config.toml
num_hidden_layers = 14
hidden_size = 128
num_attention_heads = 3
num_key_value_heads = 1
head_dim = 64
intermediate_size = 512
vocab_size = 7774
hidden_act = "gelu"
norm = "rmsnorm"
norm_place = "pre"
norm_eps = 1e-05
positions = "rope"
rope_theta = 1020.0
rope_fraction = 0.5
qk_norm = true
attn_scale = 0.142
bias = "none"
tie_word_embeddings = "early"
parallel_block = false
extras = ["local attention windows", "exclusive self-attention", "value embeddings", "hashed n-gram embeddings", "a smear gate", "short convolutions", "an embedding shortcut", "skips across layers", "capped logits"]
init = "trunc"
init_std_qkv = 0.058
init_std_o = 0.0
init_std_up = 0.058
init_std_down = 0.0
optimizer = "muon_variant"
learning_rate = 0.00259
lr_mult_up = 1.3
beta1 = 0.9
lr_head = 0.0165
max_grad_norm = 1.0
warmup_steps = 0
schedule = "wsd"
decay_fraction = 0.88
decay_shape = "linear"
final_lr_fraction = 0.0
batch_tokens = 16384
max_seq_len = 256
doc_mask = true
train_tokens = 206100000
max_steps = 12580
dataset = "wikipedia_en"
Each number is 128 + 32 x the weight over its row's rms, rounded and kept within 0 to 255. Layers, rows and columns count from 0. Numbers have three digits each. The size before them is the row's rms in percent of the matrix's.

# layer 11 MLP up, 512x128, rms 0.116, rows 279-304, columns 0-127
088:132196105139138135122071119152147128092091108126169145145142156156142079145167137120179105100093125161104079141159142147122107136132140197171103138165106085190157147138105054151134094086116155125125094135195015146116107119168115179144106112111127171151109084088170172156117077197136056125155130203132170098086146129112092109127129145118120115165144157156132144129110172155163119114167
109:191161100173138113154137053122141140154080076152105130134109084114136205147142132109106163129156177129145110115153174090120151136116152134138098086107132106123125114125169211113187132138169111120139065142144145115100104109161141078215123186121179166087133100131151115138129082165133156173134086185135160130134084079099124128086161153128095129153163085139157069117147139044114146118182
101:115152128157154134146127057104091133138075163143134183079105121151073050122065124188155156126070129096124123145126128106108142151127186171043145173085100106130117131140130062109171173147110136097070108088125076076118090166099126122174082153099091132130141144131142141079104131148126184131105110092177127146139137077100137103142124140106079083151147180105112154203109130184121128138137
105:158109164135153188081110165154134107168101127187121184134188104128123177122165121097119160093124072153181080121165147072124114029142146084130116113161152110092142147110199110092140093135178097148196110138148107122147143070105138146156107097166136184133126095103153069152147146154144105046186116145110111154089159096105143101141112135126185120148099071144122140104158144136171135104120
106:064161180080115155159087146116125128147139081144063113134136148112068070138175091159141128096188139127119137121108067064121130096103122136076148135113111078141107129191118183092137179093101147099108079128135144105127148136114133118138068139173111194131084170148175179144164162183104098141160170091120165124090116118116113093110149141103073125103054111152146135128099171103075113116078
101:092170090153112178130116074127154124160168109180132100164103091128124126112176097173121086099142161130126173124090132117141053208138084130158081085126098097117135114104126129145054086132155088117108126108166115205118071179115141134070178170130157132150119080155165130088187125148158124105164109178150134150133189204120185126135133119157138171104099098143099127167121161115167110137109
096:168142091155168095102066128143127059128116142121146140196087205101165099138114136101128134154131140122145129162118171195134149164120168148151096131126133091189147163075146117161130076140098091108093114126158138178175061096101157172080088157157090146127128113049119155094154145140152157118138123137231115134158139106119159159114112084170112160155167165131167143122146137113188140091164
104:109105123130122135083156137093101184132106105081128122110094138148133170113132148078143094147231129137129182045150177079118183104124153155064118168123178133147166102122197106169161138075119091133070127132162119139125137141085118103146114150154099101123099132127160175101141086087065111149153145148093084110052113130110092089148178114100087112070145119131100163084123134158145177113157
108:178181116157185163132131149162135127162099187112119088147113125111102150187109125168130139189131103132112148123123141154141108169092129154092175128178120063105123093080129140166127120099094081175105166103125139109159128135128117174112131158122117076144131144100162106197167099143135084145076082082072175133112220109101124058115095138178128149132154136117143126116193092076160148063084
102:182141099103141105139105094137117144153151090140101119146061121123171125112095140082137137170114137153134084133144106159104170124078092143200113119131126093084140151126077126189134110138121095157132053095130153153121135172120137105100155112220138110161165101147170094097143141105211009102162148147117126155126132182166166134129112094145152095149102113192108126132176150168087135174098
105:113216118101153091083090095100098130144080153081165115155110192087093168095151133135167173060098124158077122157083190094158080132125114162159097130099078132127204092143183112131140103157145102076093141116091158128145153114112170099143072106143141130151175123083080133095153134132102086141121123098139122127143082109175053131168116157077149154112125123094091096115092103135091151117127
111:082113166123098172092127038123154072133017129086125116101141164144088109152115101120116093151139147141106121140100182137115086092130139110073144125137177152100152141238161140136151124147104139142103127092123145110170083178184135109167134085192128151179159152121110154112075097140094097137169135160122160095157114104152136102110146099157139098087157148124191100170155162162096142121105
097:168128091176144120098128147122128099122100118110156092123127170161070107105136156113090113123138129084115183123098133091127149160175159141129132080148202090140091176104122073105145183156181128150122107130191126123137208104082132134105141122086183139144134189155122119180119156146175058076115129127164131115164104086173144094096193086151069172142121117152042113178150124123103154125117
101:116135132156121154084144153139043142161184102092161130168117121142223142086140112088075137176048120148159125159123149056133233107127116076089150137137095116093120145128195191080129140119113124079132067142155111177126122143122158057129123149117086103137122070144153083119102161113138120102133127108079184079110153107144118113158115084136093123141135134114122105159124124141112161118146
093:120125130134126159101103127110124147122128055109152150105132131103146099138032139106096113136130169082141159157154103146078115109111093083108163129132144053119071110079125186141109125113126125171177147120097144119094108080156127163091133132104105118126106144132176106111090118121103160189106165192161131059110163139114201152187130126158150160118194196184123153146142121178115189103058
098:092135105127156088111117055103112113108156140130090128179144124164143180130164171105144135106169134140170117110139127127087143072106164088137097168076108062162062082043095062140118170147083105079069099123166196134131121138112091143107102134103132147165149103061084110124175114092124124130072108135118164113086127109138099114178119147108117150069104126181137113124141125180186128155159
090:196137126163114087139125067156089139163133095134147151088108182129111129150118038115129087141195098148128095126076139106096114072108058103111132140115130138187121097120075148144093073162125156067119074138116081148121133191109130095117145109119081128155112120111160145108148107148170170107088132067214128127131110131103132089084137082077138102107097190143169130095176124149096108148148
086:175121142164155144139095153137104155200112142092131182107137189140119118159119088129088133133110098035120147121074178096184128171132154177099085153125119087139192099156139095110076107092106090151090098096150148039151116115125075200124130078123105125098164077109137077090086132125157121120139134141163123151137137142114148131140110153161134133177132136166201175126125170141142087116072
082:057159136165141102126110110172151095119157143173181106146138122082085188131132141167113137067130107170140085114181150188151150107149199163097149089120168103185139111128056118164090191151126158190165150120149137105115120141101148193169140156157137117122183150122081116178115114117151155099089160127134095129163155112166153117074054143128094157129142104146154120112163106074098084151104
104:077118162111095142120148118149134124060101099065151126204161151089105131160147053139118156129112148155108088107178144153088150139088113111123146105114136173098138076085122141227112185158117136171215152103166136140145164180119129108126111092154151128190159144116159137096109149145142140114101104156117127142113140121163121103055127115176167089161101112135174101120135156070112069098074
117:170104156138179143136124153080159183117133178115119140126130125135092064151135078174181103088121123091130116110180144121096168133129100146145143114135104109094127119165083113110175103186172126109118111151116095089083158158088116165114060155185129124117154112140117063118159092169137109083153107136159164101111238107067112112108109163093200113127093115136112107199127136153158145066158
094:155106143125171084141173157110080168101085181076091137175099083139104121111138107122136115110082173160160127119163117098165175165099168116126149142118221043128220151118113128091191172146137137210133119168143157126148135102147137133160126169166183144139124130148125133111161144133120121197094129102135159140121104124104188138122122126141130066089159132104094136170192117167159132139094
106:130196113106157124125094203100080138131142129132109079131139164116131094100148101137140083116098136135183103077172085102116082142125161200092160129076105134125109109131090126149166207150107129152176123181130168077073140125158164113102123185137096141163119143108124159181095121147137182183087161081118199128101127128174130162138195125114107152122133186155136105113113169177160183149139
103:108127157096139138100070146130098099114117127150124137169143110147157128127099106157042156128110122090143183118125122089124168138099139151143118131126097186114093151094175158141137173100131121024155123151114078123143149199141137157137167070151122117118126122070173114139133131153139092082142233090150211135088169163187101109142148137085112143166088101136128135114124080150137060179108
095:121114191130114187105127098084138142183042138103146120164140147103147160136135132113196165091106102112106062090101091178142169106121141077136109128145116115124142100064134142123122110105084136105112130096134130154130082166122119112069096114112150062136135097189126108077119139092116122180135168148173117071155114132129087112105126085185208196087107158136143113135143106087152157054166
099:149181105167114117136153149177084165136105168067104183161144139086173139157118136101164164121074092126135112121175141115188131109121167119117117090153132148112102162173147152093187073160176074127155141125132123104088161188131094090104093194084179103141187127113158141160139198127167119136124059163151132145133145142126097087123155132144172069097090147116087081137187168162116152124126
# layer 11 MLP down (transposed), 512x128, rms 0.0849, rows 279-303, columns 0-127
099:081095198077131115161153178118116183169182151149151076136177100075090136097115131078150152141114110122159189103186119121162125092142128144117146157177138071078136128146116126095169081130150097175126141087142147084143133154072123078158114125086119109121126092111129131122075121075120132196105151090108091159188096133130181107145164098097144181143080070167106178132119098163154102112133
120:206133081180147190090160089138152124112146123104143086147126152096149077146163127085117082152143157149134123059130124175137171134151182090127108138137099114094124105123148146136146100132051101069107090222113094078145135074106118123102128153126158122068101098176148143093135097138118150164133115160143126107149078152091107165108161152121168127101179144150121067102181167051141128089120
104:104131152209174101133153137117132148102133151140124123125171090109097078128086095121126147082119096136132059100158151153148144095141136193150122144061155124134156063090125141137138175162084084197096109163149190113169084125139127089134147065129135136180152144098134165124057104136130119164125116056143125128076174150139126098081156065151136147157108125134132217154054128119124149119134
115:108156073101113128119168072141081113141122156071104119112034115103124157135116064121135105123144113101127170210101122132154095179113147138098107114145125119152098148120118084148158112153086159117078146134086130124117118157109202166148134159114121126117226120179115151154044189102130109126113069177131116112168098167125103126067110108079101121157128153134099147137076112073147103140077
106:130143119175142127149093097120111162138110141101155143170116118088144156148105082145133157124115100123142119091118120151146109103152149147080102090046149105174126108063141104091164048140133130161102161153114078148122159156142121114160153070088159131166152120137103108108118162102147123136146123189096119151082139092132160141078125101189158076174171114128123191045062062072118042136109
104:089167109107142212105148090147129117166101157143140105151164096175111164124123135099106144175137146124177158139072097034136101116091067108105107137167121111120070114127157102176124170142113095126154096145195130139097132184146125095133157138163159180105143136123130143138146141129126096127169172118130122186209152178140176144116148064159172098114084127176169091157090077135108073124095
109:154166162077071107097073126118133181172123128151166139120167164137122119146101087159108029100089162139113159152109077175101128139121089104162096119121137144144116123134090145075147120097191194151064140154165235141110101132129196111120129136080113130179106101089128103149142101124135164107087107133140101106137154133156113131164104147123102066089148130110091073144127088194115154148110
123:126099085144117149164131143087097166151149201143107092086101040130146144127105123150019096105110087074125139058117100158155146134118075084098154145105142112160110127121104147098159110129094163160073091160132100139140127219102092121149130144131107121114183099116097133113177104099141125148185057174096071103149144122166128171143148104115174141108123128101128064168153107119133155111137
118:098167137161181156155103083149091116165134166121163176078134130088127175148093139150157131223132105128116110122146115119133106097118164096108148189134163128100168121125159130117141077102146013143120116096154035143132093120087130154147070181079114115159094144151127130152110118116129140123167174130115143114170127068116136108127105190133099103047167151103075098139120120135164146178141
086:064081182125097137131179118080108163083097107154151124156096100131141098107153131150122160141106115117052140117100120121170093100132137125126161132124153157139081134187130098190092172131189100063105052117150165119152102117123131162183058164078123084111113115113093126177132141143130114122160134115098185130112094107172103137155186094103176145135081186104092172098062104145128138091166
089:130157145174133176121114126086098134115114118127128085111165127097121113130101131105123164110128172124125171175143075124101105105129137127210112102167158124094085149153123144155117137113098147135089103105083203084140137106035174132150118098081121104148187171183142138138116084122181137171123126124135100229163096133107142124072134128115180130106129080137142061116098057139215144106150
128:075146111083116091111120150187093116082162108217168122174186114128147119132167144147130138134159147124159096123143172158145078119099185115121118101136123144108111142156101190159162177134165076106142182207188136125097104091091144121156077069086124162120124114113119118135150137163101121139062120118133150186131182136080199177114149097077108146125155107086101120141139117170157182142138
101:115091186120148132163148137134111098114172146110170134158108134098171168124097097163146148051154159155081145066138123172150138128129105092125160079134130157092144093159146108206166064115084098142160169087095103126171092174160128102140123152046135076130148129148148089139149120141130131117124138180105133195153133112104164143164138096111122107095066115180073109113088103146113152167035
110:131129160109184115199119169081165172068137127153129121133146101131106173096122143151152104048226098099149178116131158151108087073132174117113121150119160171139155111075169072135110111166105088136092121148081142123141129082096046135081161129082142111087066148188115140123153134114126092119137111084112094156125137162139154149107122160108143159119120143106138119022136118123143144124167
092:129100193115129116090129099138087111125086195138110122105098094166124090087150164154147146107159084154094147119097161110189081112152175136172139113133118173133118116144148116095150155131142133132105143096156113116224136131093223118135125124150153164129182100112135142162098111150149104099179091078093174141077090140148020105065120117107116120176093130083152135078152139135123108166176
104:115156119148134176094089097154119072124136120126138117092097101142124119158140100115102083175142134079071108094107110176105126152135156166134164152138121160128171108159133165112121110085097068103140153152122111116147104102125000156176105122136142125110068163171081146131082213168134132095203162138138129075134115114155144151148105125098115120145151139097174113109117153113106116129108
088:144110162104144121104119121143168134155165160183140114153138183173106077113187188134178137160082122119101132086134096103129160171153122103120075117134066121085134128101158169127098175119130178134074161135141159143154170135101191096126111172125196137130165179140094124134096106116106075137145068113083157115144084134067116146159065212096113152084187100108124174113097097144142156145154
059:054151083128113151095144121107120087110146146147100084135107053164127106152090112129131179118135140118120135105165151121090144139132138092112134111117142149120071149080097126166139126118146136142130123139118075159114134146091000117087129143143107140215145158137168161200158156134128117142074123227135141086115149126143123117067176096107122082150145129132101231144107127111133111097147
095:093115041124113167154142078102162183079121086130168182149114170165062135146141183077121121097100110104159159110167103141185149101117102103125137134114115113169139132132137220053152133152184132119101114135201156113159121130148145092118153112064160150128138119107185127132133154123135171174106103045142140089104124134083123110138162151107147044125118130119117162137114077120121095113097
098:085126116152112133142130097090117153159111123123131122110100122101147128110133217090161122130156109109169135067160173048128133161148097120147141135158118083124145133123130128031149077143148148109117093136108162074128144122120000112095085168148130102084111147123085185155122108083195178098169136102159176154110122106105094104170137125091139165152071154147138126126126135150081110189117
132:145122098115097178174118191165109151128135161059137130118146114079129099113117081157139121172130100156155182078083109132122122208099157107158128203171075118161156079139137138112149137143127121128130122148123081089067123125081141150151119179132112119125111182127169079132166113108131057122142156104128114127097183141146179164119163131153102123105185035146108106129114143089157141037133
099:160150118096178145145099082116152139138087134180171128151091146145114128137113160103187118189124112138116150113119149113163179111171115114122111168162111117082119115147087172150142096099121130063105105138161132163096102125132196146130025153130148131161078101147157111137109076088117133091112175112140198205154073158139145043154157159187137174124129126104134054134134086132136130086149
080:096142100156149093099148065171136133128123157096175105111132074129106151104105097113127138133196107131135171224100163175150115143101116115174157121194125126115127136146164128058131098104109080129130110083128067169190095130127180143171168141108157108133147124132172105092130144080100070102144141178192098140135127131105094135114063152139157106159083101115094123103096136085125089108036
111:098116162153168168112117114141176131114063086116139104120138126142093118128093135140093157174112130133107133155162077143076091064146092069155158108121098097059140157084121137112159126038142120123166150111105146050099134185167120175149088208118145113159107137119114200172128110133140133102139131149115134139107096125099145107169172114123223129097113159154143109106125108101164201133181
098:084132133133114095141117121161136162152114109112104079083181150122126156149160141088101125121108122117105150139090137093135176136083081146195164120088162075108125113178065119127143125090162152113185100109201075097109216134101135102110112162154186158123053106149107170157169147125157125043166119054152115074108100103132140152118112120114114142116124140111110170083156172123075126177151